From a checkpoint of a small transformer trained on Wikipedia: MLP 2048 GELU.
Each number is 128 + 24 x the weight over its row's rms, rounded and kept within 0 to 255. Layers, rows and columns count from 0. Numbers have three digits each. The size before them is the row's rms in percent of the matrix's.

# layer 2 attention query, 512x512, rms 0.0598, rows 45-95, columns 448-511
106:145112122147117122121114112126140173141124105139099154148081142118149133153187157121129079116141132134084135141099178142106136157139166136118134104129110113111165121136130090106106094153126115
096:140129114097108104074159148112130159127138172178163127166138104151134117118131108148143172138099129146129137095149099138158112177100109113123144112125091134115165096153114163135084106106144129
102:183093156129116126115113146117086158135128113087127111212180141116160126159132129149121168133100136124124136124140094128120083154098162166131100154144111153117123094118131106113123123096142089
096:134182135149153141083131096150108121155099142121073123119138167140133129076141082087116137132120147111148125163109115097133111127103169121122129167144144121114137127119127140100124192107128124
099:135145100103141125123137168132118140169087161112113108161079118116118133157118159094118121133118130122123139140103126154138128151130166124148097164154126118114119130164066097146132116160115113
095:085121131113132134101142191157131161136125130099095145132167147111136159143152140094114136124155082136128132155119134106145148123198116128143134122148139132119108169111148099150138108122157114
095:091140142113125144141128111138102158148147164152119169127138057170122108149155117116124149136163096133129159134123123102120105114109127161092159128142108175096143103134125146165145124132096114
106:120111121068120129093170177160128104154131119121085149117107109169155084150131171108117133153124105130101125105091126115132132078139120116126166150149139111140123105143123143138088097091122116
103:118146121093121111153097150102095160077141138132154173196144100137135106156147155111126147122155062146120169128098107142128111149085149146115138099135102135169133075140117140122139118139095126
098:147096117119112133117145147100152069111089089166095144138134130140172124167115181120149095073148134155103142169120144124168161123168104121168127133115134100113144090157155106147143087132094100
094:139105100129103154126144125139158122104132126151162161120155150104127126132122115128115202106129114129156162125070137143153113133123154157155197111129140146130156115143161128151138142126119138
103:124126102168111147113109112136135110161126167154077176136107134146138102140152135114125158142135111117161139099108135114193098116121116117105156179116139081107112124096091115123146137107090116
105:180115132096116114122150111121137101133142157130124119134167149112094179147106121114095099122112121133174099159121115125097113101150109137149134161133093129149139149156126148097108141103128146
090:130162162125140143140109142138136137133103108077151113128116136140124116146124166090098165138149137121068143092126118134136110094115158133136100131101098158178162151146166126152150135130141168
104:140093101155143120129082125116133157188090174113113105100090143157126112151108130124108147154095155124161108116103159121145179138137120121112149160142127123135125144124089112135139172113116179
096:116188134172153155163149135141127114124113139168139117059143157105128151151084147114093124155131136111103128139128144109150104144147137165090110150080134126119168132151113116123130194136137141
106:096132100168102130113138115129161172093124151131125130123122118115109156142159109147102114094143104160099105137128100113104140201105150143100150090167134138129096101136136124124152127155116141
102:134096102112084116114144100106080157176174159097163135135120103159154098125106103126155153108131136099165132089104127134138089149079144147116133121156103152168091166135121172149109090177169188
100:143118158095087115103175115105090100132146117128097142120146096138152141118142131187123101118144131124106122163086157128103136141167106123155132134127144140133125121139137142140120096118121114
067:111137122112143124115138128141110065102114140135175127150165112132154104111089118110117132090111131142098116123180142140166144132164112112129123146107093185112121173125128121145169136136158125
075:107095113147144109088117127166101111119161125100117150125120107098156145104128082128092133122141080120144138162113112109122143121105133119142147102132120093149102124123138186091106138133143130
096:136149114139190173132122101124139140133102120172141087123169083125140127129103087138128142146163073105112145133137101172154099132181141124050116130137099173113092148166130143147119138124097137
055:102124109132131132086141106139115183176122121129100139106119098149113161109140080161138126132144105085153139137138088144118153141124157156119162131124148093144077077138130158135105114105110129
080:163137131099147108141138145136128162114138180140161102150125115170140124119138100115140106131154109159147142172072121152106106158087139131082108132152115105129160129153159141160107075155155105
096:155148120101115076165138146128124153164143156125175145139121143150112124137148139118201115110163145106147123121076149138103116145098114152108109140125131089137165110159169123156126098103152112
079:107127127165170196145090130126127117109131175147134094141121117131142114117139123143090172161111138185108117131154114117122122124129139112102129144151151149115121149099145118113099153149110138
088:140124126150113153119075085072125091174106117123132101143146139114105132133134132141110166161143105151086096142156130158139126108159119131149141131126102178140117133143102126096131145090086130
082:096142138108137066102131134153109110131122076122064159136178143156162113112101126104102124086106186124132134143142131112131138126136122110176167122129085146124116122134117133100143128148151102
068:172139150096137105126126175152127112147097096106144146138166129091122118173135124101144131141105142098119146110126160150150132105120154122153105107139107151126148134149112110138142108147122160
059:126129105146115125116137097114140166188101106134124144086112122167107143137189108148174112128145101072121152111123104127117142134133134165119156134129135076137095069127129136149119108118104125
079:124141107143105116131138115152108137123203123124073134140125141118184127083096171118095120120146175137134121108090137087128143140099110106144140134148152127098137079092160124099087145131136117
076:119147132122146106156123156163132152117120170134128138173142067183154110085111098137098141083109114116128130158112086108099125144138122114111125112159144101125117153132158141155110153124162125
082:111169111111188127135157159145155149093139163197136137140096062194119111110103114132166130123152127091138137140117117157114112147147136096047109127118172115120142146161162156160104139136124100
066:108163131126146134112084126109096054124121113150162123146163165121136119148123143112126142112135174153092112116154163133147139128163112105132100157111116178111134166135102115120141164120091126
079:079101133146141118149135147144145143066118172176086107147126100171156129106117098143132144127116185154130150120123144102133125138122117154136168134121146106136115135116195166147120125136150096
083:152125155111135098183135151175132144123111138118161165136136104149161130139151101143169141105154126108137158163069090143102143141113131122119148109141135105125118148111140149192118107124150098
073:168143139152093140163109146109119082155119152103150127114157185134117137157147144091152095132102132154118096110126175118111111139132134133133095135103106174140148165138134069160198130133134142
080:118096139186093208142110091135118121099119147122131122106122093122146152130150113167136168133138107138122144112124125133125123147098083153113169128094160143173091128116116113145109154112102111
083:129141121130082112106125101143127093130125166146132136161191106202153108107127092135133134069116161099112118105136108118129092168151080098141181156096117148118123109105144109171132136113157147
089:142089143158094116103134158124093116094121177138136124164102069132107132104120125132121149124126124127106109114136141105117108095124101146137133117123114111169144108163162124100097140116130171
085:128106129181127158121129113124128146125156085107069117128131160072124115141150144137109160189154139142163146127142117120135093110105128150110136106113094143122147126084120119080144135121086103
070:127152130091113082152100131119146121199142126090148156110133203075107092175149149100127115138092171142135113137118171099099121098115143113182106105155104133130160142122103117114127125152134100
074:160123105129130114155171112160164137115132120136119164120158106104145122114127174170094140115110141117105136133132110097154145119123134128122167074163117123128127122124136104118115164135145153
067:111146147124145143095093126111118084142120106117125124135162189100126104152094159103099148132095209162113104113143167115142116126165128091178113132113112175119124143135100124107136147161106132
084:111139107136126140128161144189122146109128127117150175139132143138122130128103140108109154103131160124087138108132130157129180128165133143137151099159118118125118120120157130154118122113132130
083:106108105123159110081112115103120119126132125124085104149131147152115120099103148125077117119110144178141111156134142132091127109148139070146121163133123120100138119150123122092110155160122106
056:107138106144147118112122113137133187178128098125065149085103115134111163116165093154152106136142105070154145154123080141115147134117158148119133129130158093137094074155106132149110111114111126
062:130115104137114100113141119134112184153116118120095140120096089162107162095145099159157122122167093078138132133113111147107142143100154153130134127115150054143099073161140160143094113094141130
071:164094131136107103163126135126171122138123116090123132119145176083141086178140156105106115154065105127128119135148146123120107112127153111171083136153102158119144166136095091104175115135119129
073:146151130110120150125140117126108089143121140115200121131112122138083121166156117131171143118140127126113124130149159145132154135123113135081101160072129156139145144149103094158150147113140139
092:170178121106112124168127092122118126176124163113209138100131117129127153126142106121168105115123089114138145143110130142142143134116105149128123137146114141150096137117107127179144089104189112
# layer 2 attention key, 512x512, rms 0.0502, rows 45-95, columns 448-511
094:131146137109141149173143121136150172143120139094137076125150184142131144138114105124138135111098120119124082171123100139128104130116131123115101180158117124142136153120155156117117135110140169
083:125128166127144112154100098128116108121115162131102098155122142143124082134148162106072122127145131131144162143131113118125114116139132139152137135148136123087115121129119072117175129139154145
080:125136110132128150170135090146129149134149143144161117121120115129126125123137109118129114116156148110091062134113135145099157117165118132120188135126119094171122151129110180159153156123108153
078:117103153092120124134112134097168151113169105127165160125143145119129148134099107107143096137108121102119096123127121143101127129130128136115113164138124112178118109123150135138148107120117105
079:121133130133114154166103107143139186113168112113156141121145155146146153122106120125150138143125121134082094144129119128096127106146119118103130167142125104141132150134159162148126153105131154
099:129090123155131135152113119154089083105121135155130176131113093171121096109135084182149116115127175120133155088105138091093126118090142124116112127084146112116135132128100074133120120164116095
077:143156117119140123145132152116123162110115141123105075156118169128138131147144128145104125107101135117107143148109126128171105121099146118102107106151120142134184145113144071089128130114171148
077:119139129112149115127108147118103137129089129129081121168123133138133123115144093140126124108152142115137168125119123114157115146093145120135089080124157145117187139086137073102130135155133115
088:137144132127148135166129121133131169121118168107101043143116174125139124133147117135107135120094136141103148147130143131160103118113154127106112120174121149114165175128148109087099140122184162
072:123157140118148123139126133140111110119096105136086135131122129131146118104139126133107134111132129123139177115126111136157108139091139119138127109131150137115169126113131099102124123151150131
094:143151129130133122148128106113126155109136143078118044136104175134156133144170132128086088133118142159109116185143142108144103108122148126069087151163123140142143180110133104120096146122175214
093:128165130101133141156139147106132173137119130093109058149116171140134141157141096143105124126115133120093125151101125126153093123118182122091100114162141146159157153121178078087111133117169159
084:149112119161118118086127118123129120118148116144172163129139083124147119093111146122155130134143115139109101099128135140094141163156098111156136131090113105138073107133090181150156124128117107
071:121096117148115145132118118131143156137170122111151113121145143119112124126119113120131117144132108144142094148130120135126135114160122121116146151151132115137074159140127176133133158121107133
073:123115122139108132112149102143113161130164126114163122123147142112129148139128117132171135139124116137106065143143118134110125129156134127108100154121127120164093120153123172140114130123141118
076:150124114114113133114110087122142120149187118103134156140148124128122136130148120115136107122128124126146091159116139154104146108152129108110143138141141101151090120136151185151160131114094111
078:161112132149112121159112102135136149153157134109161099132137129129127123149094127118156124149120098142121097155126135158108142115181101126107131175114081121146093155151119195129141145113132151
090:124164129123131131169132141116126169102113154124097069174116165136134136150156118147111125126107121134102127145118134129147104113100150120121107104162149147109189118121167075079107145102147146
072:104161121124160121127122147129113114109087145153100137161108118135128126108146142126123126121113139127147183096119124125162121134110160123136113093129144143093157105122136072114138120158152100
085:129119120138115105108113089086116081093126107151167156137112070134118130110151145110143137138141110126150124086123131139101137155171093141124137146095092119125068109165069173171152087121129110
081:109141119125100080142159146147115111101137135118077128151148111103116125128164123139114114138115175117126163134146135104141132142121143112152104081147186143112175137118123108131120112163185101
101:110136108094143125129120150113170090143186138162094097138110116095105124142100108144124070107157167129126130155119150142147134148123088129100133102144157145138166120101157128112099127131109089
071:114127102101129150113147173153128123147121125145109164113108134124133132114106123154108121136125152125130164121146118114158133133118133108151146096122153126099189100117138088121123170155093089
094:136129117126076120165164108105131147131136154099143114150116168114083113146156129169135116142135184120117075167122124155140141099126130121120079132131156123157186175131106179095081134124139161
101:166136073177090123141136136124114202134112179134139116108140158140132134133131142133111132159120147108125082140108092137089139113168132138123136180124077092130137143139124190131161141109140135
088:127132174116180142136128152142169168154147136132119093148129152098154132153112117117105131105119112142102154150117107134165125118106154149088140089166136161175172118092195096130122162115131147
097:129127150128123125143085149140147108107146094124100118092147112108142090158122135127090103100157118125124146095124111150082142155144112176149165098172097143114120113122180142104148140128130136
091:132117114116102097128121115100126094109107135138122146159095096150112138095170144126153126135124125137137153092157147125112106141160109106163095132107117118113096113129076124136150072143148100
080:129094122145071085143124083120151098103194100109106140142131110146123109160125138121110137117111176148165093102124148112108123137133071096149104109126114129139106160144105173127081103127135133
074:121134084113130154113150167144116125138121114152091173110098121124127129117093114155112110123132162122116170122132125121150137137115139108141161103123144123089187105112139095136141160143105063
095:141132170141168088158129124102126152126034175134108130144106126127132145138153103117167130105112103129124209115146121120140108112133171145140113096118133153128105105120144099150173123134206125
086:101114129118142169107123129143127175163101158146154083150156100126124142097126134154122117114146163152122135182125096141139153109111114136103146148123156142144161111095135100127125150130107121
097:123133157131119150114130137148124168146164119144095107133111136092141162142087134130108135112156162135112121212092156136173125102125164140090120172120147164150187125120156161083115154089127127
075:145123143153127101128091090109135095096139122145151142141115083142115104122140178095121161115139093129145126104132134142092121162147088164140127142145078136138054131146110174149153069102144134
089:099135132112147175135139155131134183164137141145121139144107150100141149111109103146122131133150151146097139157133108160191147112120152127098165112133158149126200099103157110148120144125117105
095:119126123110104148131141132138117138186193179115106099091180127161118135116128125170127097135151214140118109160142137122096151104114109083129151129123155141168158143117193122134083106129134108
085:137106129185156112161130118111110129119112095175143144133107103131116120142133138103093151144106092156129135108133118174101143141144131142108163173137059125131099120118113156172161108094129133
088:121173149085144127119121144145116130133147100175081145134152138089151146132111096153144134153176156147104175149158110127163145122130137136137164105150115154101110107131179144119128155142125141
097:111112135125113163129091119091111108150116131162114140114122105137127136098129111166132117103169186161120135106138097186124161130163109135126155144114103126122118116144143125164145116119094100
099:106095133129104131119099128167137162105121067146115145147116139085132111106108117154087140106143126146186114161143101127147155109137112155164113116182124142101154151137122143111124155093117136
088:119151116094132137140126157132137140143111107130092118119139113093163131127125095134135079127099111110077147152129147137145125142133211107119126074136127132100154148127155094163121110133153153
079:172137145132109084145112109085120136114106132098157102144139142155129129141157173098164142121091093119115119094112158104100094128139142133127084165119103101148086133144100139125135096123156180
082:078163129105170110091132083148164137145110149123137083125171086088133144116130070108214113143157101134131140139113149129172111148115148119139144128099159129144121107120113074154140138152151145
079:153134146138146099142104093088139103112140123124162137178128104146117108141154182094125178119133096138159140092149127131113095141158079167133109126148088112136047123134121164119165089115141163
093:123139107141198134075119120128111120142096173141117119141100106121133155102145148117123104111124114149190142124142071080120107121136107145143150114120124140152120125139130091109176121083140095
096:147137170125147109165110146130128177133104147102113091173133188142119110155153129112127137110114100140130137152140125116132081113120150153105071153149144125160159149094150115069135127126146197
072:115127104112133155125167176161135129154128116133099148119110151125134141130089106147109110125117158120122153133135129101158124114097149095147131081126166131097201115094150069102111164148099098
070:114118100105120165114155170148110143141112124139091152111108140126116129122106111147113116133121169120127144141144120103162128113107141088150143112118165132086214125108134080105116178151097097
077:127129153138118101151133114124141144138135120098142084141159150152152120158127116097151133134067104126118074131108153140109141117142150123072112149118105096169106154116135130116111100101149159
077:149139140151132112113112089117123128098147114143159160134133102123134124133133138102130148143130112130139101118118109146106127156159108151125153179127085126124085121172110199151147107103112130
091:143129105163121108113124113106126104116125126129176155074133101146102099136157138144152119146140136099136124071104139110092139155129106133151155145101121117153072112174108148154126121138123096
# layer 2 attention value, 512x512, rms 0.054, rows 32-87, columns 448-511
133:112141112114123113117117168144148117133122116139121132149104129142157120146143152132118137126146101178123138129116138192120115083086153171129127122137136130107146102164129141138089093123098114
128:132169109126118132155128159161070124094111119169138128123115115120160089073157135125111102104142162107155110100119099159140167124114154129117125135153063091129147136153114122114205107159115151
133:161180089158153077098115119143140136139145075120103128122126104136089137112105146105084086102126129136104135163165138113118130157139130119155157114120160100169134158165115102160159131143144115
124:106106122135099095166119099150101113136143137099153135137122132139162121130126134137141134180155161135103128109119153178128128099130115099148115108147120143111158097093086164113129133128101121
116:133118119144102128095105161124117132118143135118122189059157121148135095099100118069116106080112121105129103104136124153166148092143125152131096137085135125123130111136094074136128118165120123
130:131144118131150142091124119153130090120124109146099113112127117093142130129133118162117129135095121072102103140156167144150099171130114104123118116135143136099125134114127116124120089126118127
131:099128090141166144136114121103142131124089091100114114134090101151145114144111112123114129113107109089145152125110144135134129141102098117130140122141106103122113131168168137121097135141139133
125:127111151126104108128150129143136123109151081123118097141141153181101106119090147158121098137113099109138118115100111112116139069126118106085122149117122154115098174164123144129190145120163118
125:148114119156107076131180127185111118136106111134126083124129155096113125146111101158127126154148118117162135129135122158125126125102149158124108123126148158116118173140119128109147121108153142
128:144138096143134129099113131160125186159135116092073117137167158126121115143126140136129107131158125152109129165182139064168102122156153131136105130149117167152150126138102142152138074107131108
139:089138138113127120111138103130131115128106152118104120088140133112161095122123116107085119171109109083112146048133085134132148118104106126136159103133137164127163111157088105148145139133118150
130:182128067139145140173121176138138151141153129153120099078106101108133141080116120160160140115110160116133163152111173125178138173121117113123066179130125107135100094137126095146168140119160133
124:159090074129163140115099085195112148113074121125128132111167177125107106157100186101147128108101129109102107157191165102113100126113152100155114140115124130137133077135092137157100101124104107
123:091102123145126113086130109120126140104106159151145121160120119133129111125142168147113119149134118163173125102174134133150107093160138132136149143162123163103140138108114152122079131135098123
125:173151133137147160129111107109140106119095154112108105128120148072147136138113123137112105144113147110100129144168183126151090192128155113120126141128133130102126153106110103156098165120104157
137:091151136111118141095149115084080148136133162131115132189129122102136121114153138132108131123151116112114128105122093117100108114165077149137159132177153136125140130103135152150166130088140120
149:126139186120128115162192129111129089091171131114143113095100109086180171130124078149150155140123102129138117158123144146104115140126117156125174100110145159124110147133154149094167135102161125
128:150109160111141131109145125136177151129156103151137141153104162139160165153148118156142117131153144169099136159080149116080156109112171112113130134135152124118095131145103140118122143150126102
135:059134151139127134131146172156094145150107138135157107145169099127077109156109105140104150135116111138146154110120121123173141137141076144127136120157123159143172099152135167108124097115150148
122:117119134132158117140114164113060066147121141118120073148138122134133120131122123134129154132149179089113123176098119180132151118144086155098136146139140115143127124112143097115161157147118124
122:109147124147131122120101147141095137130132124105105111092141129112134124162082157135131117135138109105122107173165117140121122082133092163113146173151091145145157142121115094128151132126140159
132:155135116142108122142159123117113132122149130116109127147148136120123135173112116115144135128188122092087144140085128127108155113147080124107128117131180119095146129132129140109120116132113133
125:096115060148097157127156174172105116101158147136129146131087135116131138147147127195105095140110081141114126104123146158138114092164099127143168109151161109143150129134115132109128138151144118
123:150114119114136104137124094115123105142065157078107127060149127139113127122073130113163132160120174138183100147144123140122091164132134109132106092106104096131118137084121136131131168141140144
131:175132132075075152136115124132187121125152143120115130110101121130139104141123113112148127153138118152087144140118168158119111166152163112099126140101150085092115117167106094129132149154114131
124:116097110152153097144121085102125132110130131097115112032127106109169173126102130142132135135124142133158087137118117119132123125089171133117090150124136149132118135131103117145072120082132101
130:141164171134130095140127081132125121108139098148120081136171088169120127114116141128119111132131096120132107127120110135151137135119120136113185125095102136138104147127129153098070110096114137
122:120136122148168157136127140075116108175143073117180129087117106145094145109124078125152115097103122143125139136083188119157130136157132096062086162134132121148132147111164134097102108125156139
135:109133152154101127147127122124127171141149085127118131127131111123116152146069126109125145127165095115121123126149108105135160067116106181130136111111111131133111147152137159139074101098116181
138:120129151148158193176135161121129122110112125159092149153150148144127104144084133119128092168136085167112126139184157148143135105116107087129111151164099113128126173123156147159101109159094158
128:141121114105121145122115154102141146150072161102127093122174074133159132083096117148118124138137120120163127136126114141129126156106147115125157118115118155124131138122117135139059093076142114
130:177119173106122160137190142133130098082136128166134169179099160119148115146155130147148141154132108135138130093127105144124106084132127132098158086125081130096109147126156146142124169179096119
081:125158130118098119079111115134139101136120148140129153152096127114107159117091085130128146120124131137096146161080108089110087094140119150144157114168138117136140153103154152134140102164113105
087:107132136117216097131119152125119124138104146157117108177100119130133130154147134121136131114124131097112128100095125121145110162158143128145127119104111145087125074144138127134099164104168072
093:107115156124083140126149100128112127156146154109092170144112125133123138114141163166138161152161146123142152100101110118149159181134112146143155117101162151139110127128095137145120149123146167
095:107146116137144133122117097093110181132092193120091119110140110108109118104116161154112132160129123112106169142144101166125154131140121131100087161110111153160077113131056151124122128120143162
088:156124100107089150127119124161108104150137134113131113123082118148121146128120108156094157167118105117156082129104087073113144170096183124184117101097137103152101120143143094124144124127163110
081:107154113083123131132097097126139136060115155124106149101150157152113128132147119085167183139097112109119128136128096132146121119138152154095114126160137070129114132091120130101139118122123131
088:100130138152154106132156121123168117103123125154138129119090092125142131111121140119114145117093160134161151128124147135111127154142138126117123129130107147139123125140117111125142173160130151
095:122144143105153095143150151119140111114104048162127117138171090155147186161111145128163118111133123123131126090131156125112161084178088105148145116144134115071141124134133147109145140096122121
091:177121129167144159142152136135150118128149141155160154107142107137108103127116116158141114103135102170140135108105103086116158100130117062153130115082133113133189137128145122098105109149132124
092:116144139148117114142084176161135117116116125160168088124139157156112145141141134142114104131152159130108123131147130083138135114147134138164157182143119135179128096103151148105130089114121094
079:112111128130140142116132168128102157129148114099107156065119128124131093136136151109118133131127125134137094104129141078118106129099123100131123151113124132109149148141100121133136114158138129
096:141136112114117153148125131156116127103182148114148136127099141124172132131112090076112106125082088128124142092137156158132123119106137157136071115135108101104142153150160113110146104135128107
088:140120145143127135147125171119125078109153137140136131108082111108125152144079140100116126136130082104127099126128127129113127112090120114117167112091159115132117175088161110147154174118115134
087:144149100152171118146108172144102118083142100126131110070117125100124134159114130072133164134096141131151128137142113112122114163121150107132122136109129137116132132137162154169134168108123115
085:114112111107171128128125132139158120115118186128132091149194156145132129136120158147131136151202147121124108131135120128123144129122117107130112127095128177143140122106099103054145142115157128
086:131166156155118121103122155175106125142141096119116077148133121132134110164109075144106113131103105125113139134170128112152137139141114103133119160147137090115093156131151111140165097136120117
089:151122134108119161145146094130137145152136112072123140118104112132165143147134101109107116157078135137125138122130139112105125171104146123129123124099091125120147129137098105144122122165122136
085:092132120132098109119133173163119086101151147127163136144117154105154159114126125116118123130153151128139111110087151118105153084106100137124085158115128122112107100115106130156131124123120126
090:121118113131127126168120119134099125074131126133126133172105113149096171096110150094132134105143136141127096136123142136124132100140173153108109115128127095080130089125140133095135148128131126
089:156167143157141155106137147140134108143134133134093136144127095147102108117133084150105091129132090084142127094121107116137118148121142086096129151147120135123110163132145127132134102114183091
095:158136114125129125133123132142136120131154115130153119114114118159094104094117117133150142122120113119112130041102134130143111119143139122132105121106161116089116169140128102085149093114135078
095:169139107132108137131130118128120138154108130118130125050106087145127129111163110156177136096095133110159121136139086123137087179146181149158137091138104133139168091139156114123120108162132118
079:101121144087110100136126135107143083100155113146105155113114100105130168097102130109153157130098179148137120159124108161118100093141129156162123131161132108102159078135154123153110174121139108
085:123118108178153102140137171108117110099149087146144120126135122136129153108083143123164121122129149137109101109134159117128094066125095091151147143123129129115147113112152150127122142145093104
# layer 2 attention output (transposed), 512x512, rms 0.0714, rows 32-87, columns 448-511
111:135118140161150128131138091131114113098127170140120117125127131184093131077131112148133158134085138077117136108163123111107142112135135126119155157168122108153104096099116122092159211147107132
115:108086125148139125115131106111134137131138118057112138098119113124108187204126079150121152144141092144086177128150141138102057149163085129157138101108146144102166155136160149163057170099155110
117:174123144149094143155142141139115126146129186146167148098121156091180119133178067092146176123141134136193114122135144155103117130123133166080149132107152168115119152117122145146070135130124139
109:145129163116147115087145147138135144091129073128116115132153140149077122089157140134069142105094097123167132149107102080154127128110126151107165138138091131095120149124182128127165132079109109
102:172121132093173145122109144120115135106126158100104114207172113099095163120195123126151145124152099144140137180128139115155125140109100116102167125127116101114150099144181145127102181138101146
115:132106115115123119123151166142121185144145144070124138165138193141151164143161126148088152128148143162115160120120107140122112101130142138142097115111100107169135121138146144163150131158159122
107:125161158144186091121142143181148101108128144154132106129132147106134153159156097120131112146153140124067098147136131100115121126142150135103129142137156095160132111100107137112121143120099121
112:120153119113162142090090127098147152139116159153107166137113133079135131125161109112136160152108182103117120148152158157092140161108099124129141115129135161146165109097095132131063123117108132
106:112166119090192139154112117062127125165082130163116126121128122164153160117131164123122120119124140117108173119147152127120148104178118111140149138143127102145125091118127118129094144134091161
114:100119104120130109188114143103112146103136127159108142134127117166124132099167124122136169111141142059124162086084104150073170158090105065107129142128135097111128125123128111134113190125100122
119:173144129152142139149147165114117158127141120125120121145119102113144168156155133124177127117145116184103144201101141150126083171129152113139113116138124074142106112144146118144158096113116053
111:074129118104118123121126109153116097141162119098121109139130138172123114161159154099113108113145139122133131129141129116121126104150119109080188138134135172122154157135150137087054129133098137
109:084169170156106137161152138141153113106129143163121130142116118132127113099138089160080131168149087193122136110108123142126141118121144151100124120102121105090114165101157151139156146116139131
103:138126128070115136167122091116126146147148119115114129147133142148129164092112116111131129069136101103082118161121138142114175155089109124095126104122141125122134106129151131130219125099134128
109:108142152121154076124146163180121135117113132105120112064109079223135130135162153104160136120135115139093126094120100135146152125118114132129109113094141124140101126131135131143143108122140156
121:147110118163086145135113151162188120089131121101112114148128111138073132145094145126139127161135142138093099143127159131172172144132168107127085101066116080137121125134118088114097124174113099
119:109116126106130140110133115158170164174125131092083144139120105140075072129131173116104096110123137137144148087138123137121148119125140102145066160167118094093129139143114104173102125175115157
116:113149140148137113144119132126097145127124148133104107110144162096100107075130136110063150136109106116151158140156102117123078139161084151175132160150126180151131102094151148112119138150143124
120:159137103118148097101115120096174122123131124132067124124128150131151150087112149127153146114147163123158123099096112134106146112130126103127135154122101094074129071102115090139112142149079095
109:135100126079068111141125123115155184121144133101149174129146142111114107117147122135150103161109125160149153095144111080120092125130128109155135159130157146142141121158136140097121109119108100
106:111148110117074111158132120148119127091118179138129140121113129175127153117184125125108135092121138119124118095133146128156139165122090115088125127125162145147095099152158140154094121140106093
106:134140124092160115150117179174134136164116114156136119114055127116098133100142139135128118122118121137128127136145075144123129113106158139137134120134123150134098126127127118084127138101115116
109:160133161086117100125131115113104157147123151123097139113159131149106125128109102096157168157106142135120158166110115135108128146099133162155135150084142132110143120147147154119099127111188132
106:112106166106173091118136173102151163138131098138159150165111080126129124131167114170108110146148095074095126113124162135162129072136122129138135117151120165122144098140174140135141079127096132
107:097135103153194104134126113153060134149105128133118155109128118133154167124106112113120110116142120073126148109119125100132157093101128173151127143128125155145111135122142147118110158130116140
111:145170197101146152117131163187120139164111121128126127156115149142107105153141151120149113118096116148119167137126127116137147115154127084124110098119099105121143129119131119107231158158144188
113:134102087135135173092134173120125128154141119114154133136093141105109109146149125102143150125122131146154114103127158140136162159090142105171133085177155088130107119104090149143142124153146144
099:133094132150100102135093120154131138097108166133108104177081138118152125144174132119124161154101143099147121115150109127093132137104139161222169126134128157151104099138056122110111121145094148
118:154124119154157095085097137092135112119135151126154124160117149145130138119135127115122129143121141133146152148140155156139146149132149101084125114139116140111111117141122123116102189131130111
115:128130121124077072093128120148153115146179119088107093106128116109143162129179142129141116061116160139154137136117140123155130163123112168072135128127132165106118070106116126104122156123139145
115:115117158140166112131131139127167097121113112150137116117113149113089120126121118156163116139151140111100121144095147096128131101147120117141094105144119106121107108128164137131175159161158136
100:071125100126127124109157114124128193150127114130119179131141119181109108125128136131080113123146100143136143150142132138147151166118132128163121161160167148160104059137094122154134084092122114
070:130107181123133112162121121170128133118151092117111117125174109088134132136129156121152108083116115119140110128170133120184166146113129108116116128068112137119106068153147135116144112100130150
074:097096125174066151099093125135142137094131108109105132059166145105094073110117108111132153125132113149117122152166150121161128084091155147139158113120104109165119155125132110112148125149082163
089:143132145121167134116085135119125098091124129131178117143123154116165119103083106133119119102089085136136156125138129146096108102152084100125104106128130107130155146097163132109168148151133062
092:143132127120107101102133172123143082119157105111165144131125123162160133171129128102119152136119147144142123106124142139108083128110133156166141141139125112092173154105156127171135129145166123
073:110152136131164108127110125115103139117146141103119170132117153121121145128093169105138079090109155146069164102150210150170113110180088068127132122136091150126149157112131161109160140118081105
083:118122139159126134132154155137142107166111118144145126145082142080123169143125140130098111115113170130106126150134147100096152131147102087122181123097112144111190142104199124132139126155148134
087:133148113144127145135142100091099139124126146139107142168137131158122106115145118104150095151150107137139120160108119109153136143122119096110084142132159125123116144130125152183084079088189140
080:124088117157154165128129101171104100139109199125150137121104145093111110081135141146088151146116127104144121121142127117140124149098142132084123105154128114137068166137134106122099103148111123
092:098129131148106129144088142153109130126138108105116107100092151097153159135115158116138124114129151108115127121125147162144121143145149138138131134129127142084071117136109133117132157130091122
080:108130106117132111112186104109108136149144145104063195146096077125157147130087130135136135098122084125152145121136113173164132137102137084081140095138158132079137146166106125133200141108114131
076:158158091137157115201140131145125110092137166138138103177131118135146179144105091135150116155160132111106105152132116174133155114153147133142094115150201103130112179133140124154113149091117149
094:150159129108137101153116113158106151171081124126135156149184090162123180117151107129116106139107151188114115111144127103132131149120135108146169127151118138123119137097075169109087158152141135
086:114106122113112142136137085096127170126111094117131144167166107137107090119147126104127123134132157159115141158146124121128133168172154144087108136147109124166154099151089165099144106146140147
083:135087147098060144098126107091128140091142133102125113173130132184108109100134169129108107086154107163104094150129120180134136113134145152109154117138145115172124086105112161137113143146146164
080:138140145133121102134142137109095141124141025111136102096121125108114107106166122140129111142092123121151142102145135128105113131136147119137120140127134126136122095109151108198162116109098144
075:145087084105121142140116161111129124148145180120115148122139134140148179102145143126167106136145140116131092123080110114135093138094132148113121121130115143129121089115135123099105166118096128
078:110145136122168088126125130123132097144149177177136155161147133159101115094127140104152170121152136102098094110118150134156145082115093125109114126137168125132155136137146142131142132118121081
080:142148103123138163137139087093114188127131146125114122109106107166136131130137118125141110141117113127111154156175118111129097156160153154112150117185138125170142162170125133101189121147164109
088:116167122143140117111143157107149139153119155154120166082149120093154111155116110137104101130101086129091122118147140082148102120124087109150142161148078181123144158123144141159145125124139124
080:129129105117101107148098110114080147124151122116148138127100120114137188143123125099156173145172145126078130127114138142174164152163132140185147149108125124114140116155100119120156127135088128
088:124145130131158139101108133116081141188125116148120189111135119148118166147156102160141105135134137139124162154156114113097205171088151130157153135129113129112124112105112134154143111126125116
081:118110135130148120144125120136128127094173113119149169162099166121136125165092156109076121171150120121126133081114176137137149084120107112169118147101152139133138166115123133136107149108133138
069:135109136165151137118109165125129157148097121119135107146101165117141068117112099147115075088125073155150098141158116105099148122138103112115128109114103172135130137051171107094128114125116151
094:130120157127133135105120104138139182138142114133109114124114127167105088138178125145105082144109102138150168138118117122146138154139180205084140116138106106155116122159094122094157144115148148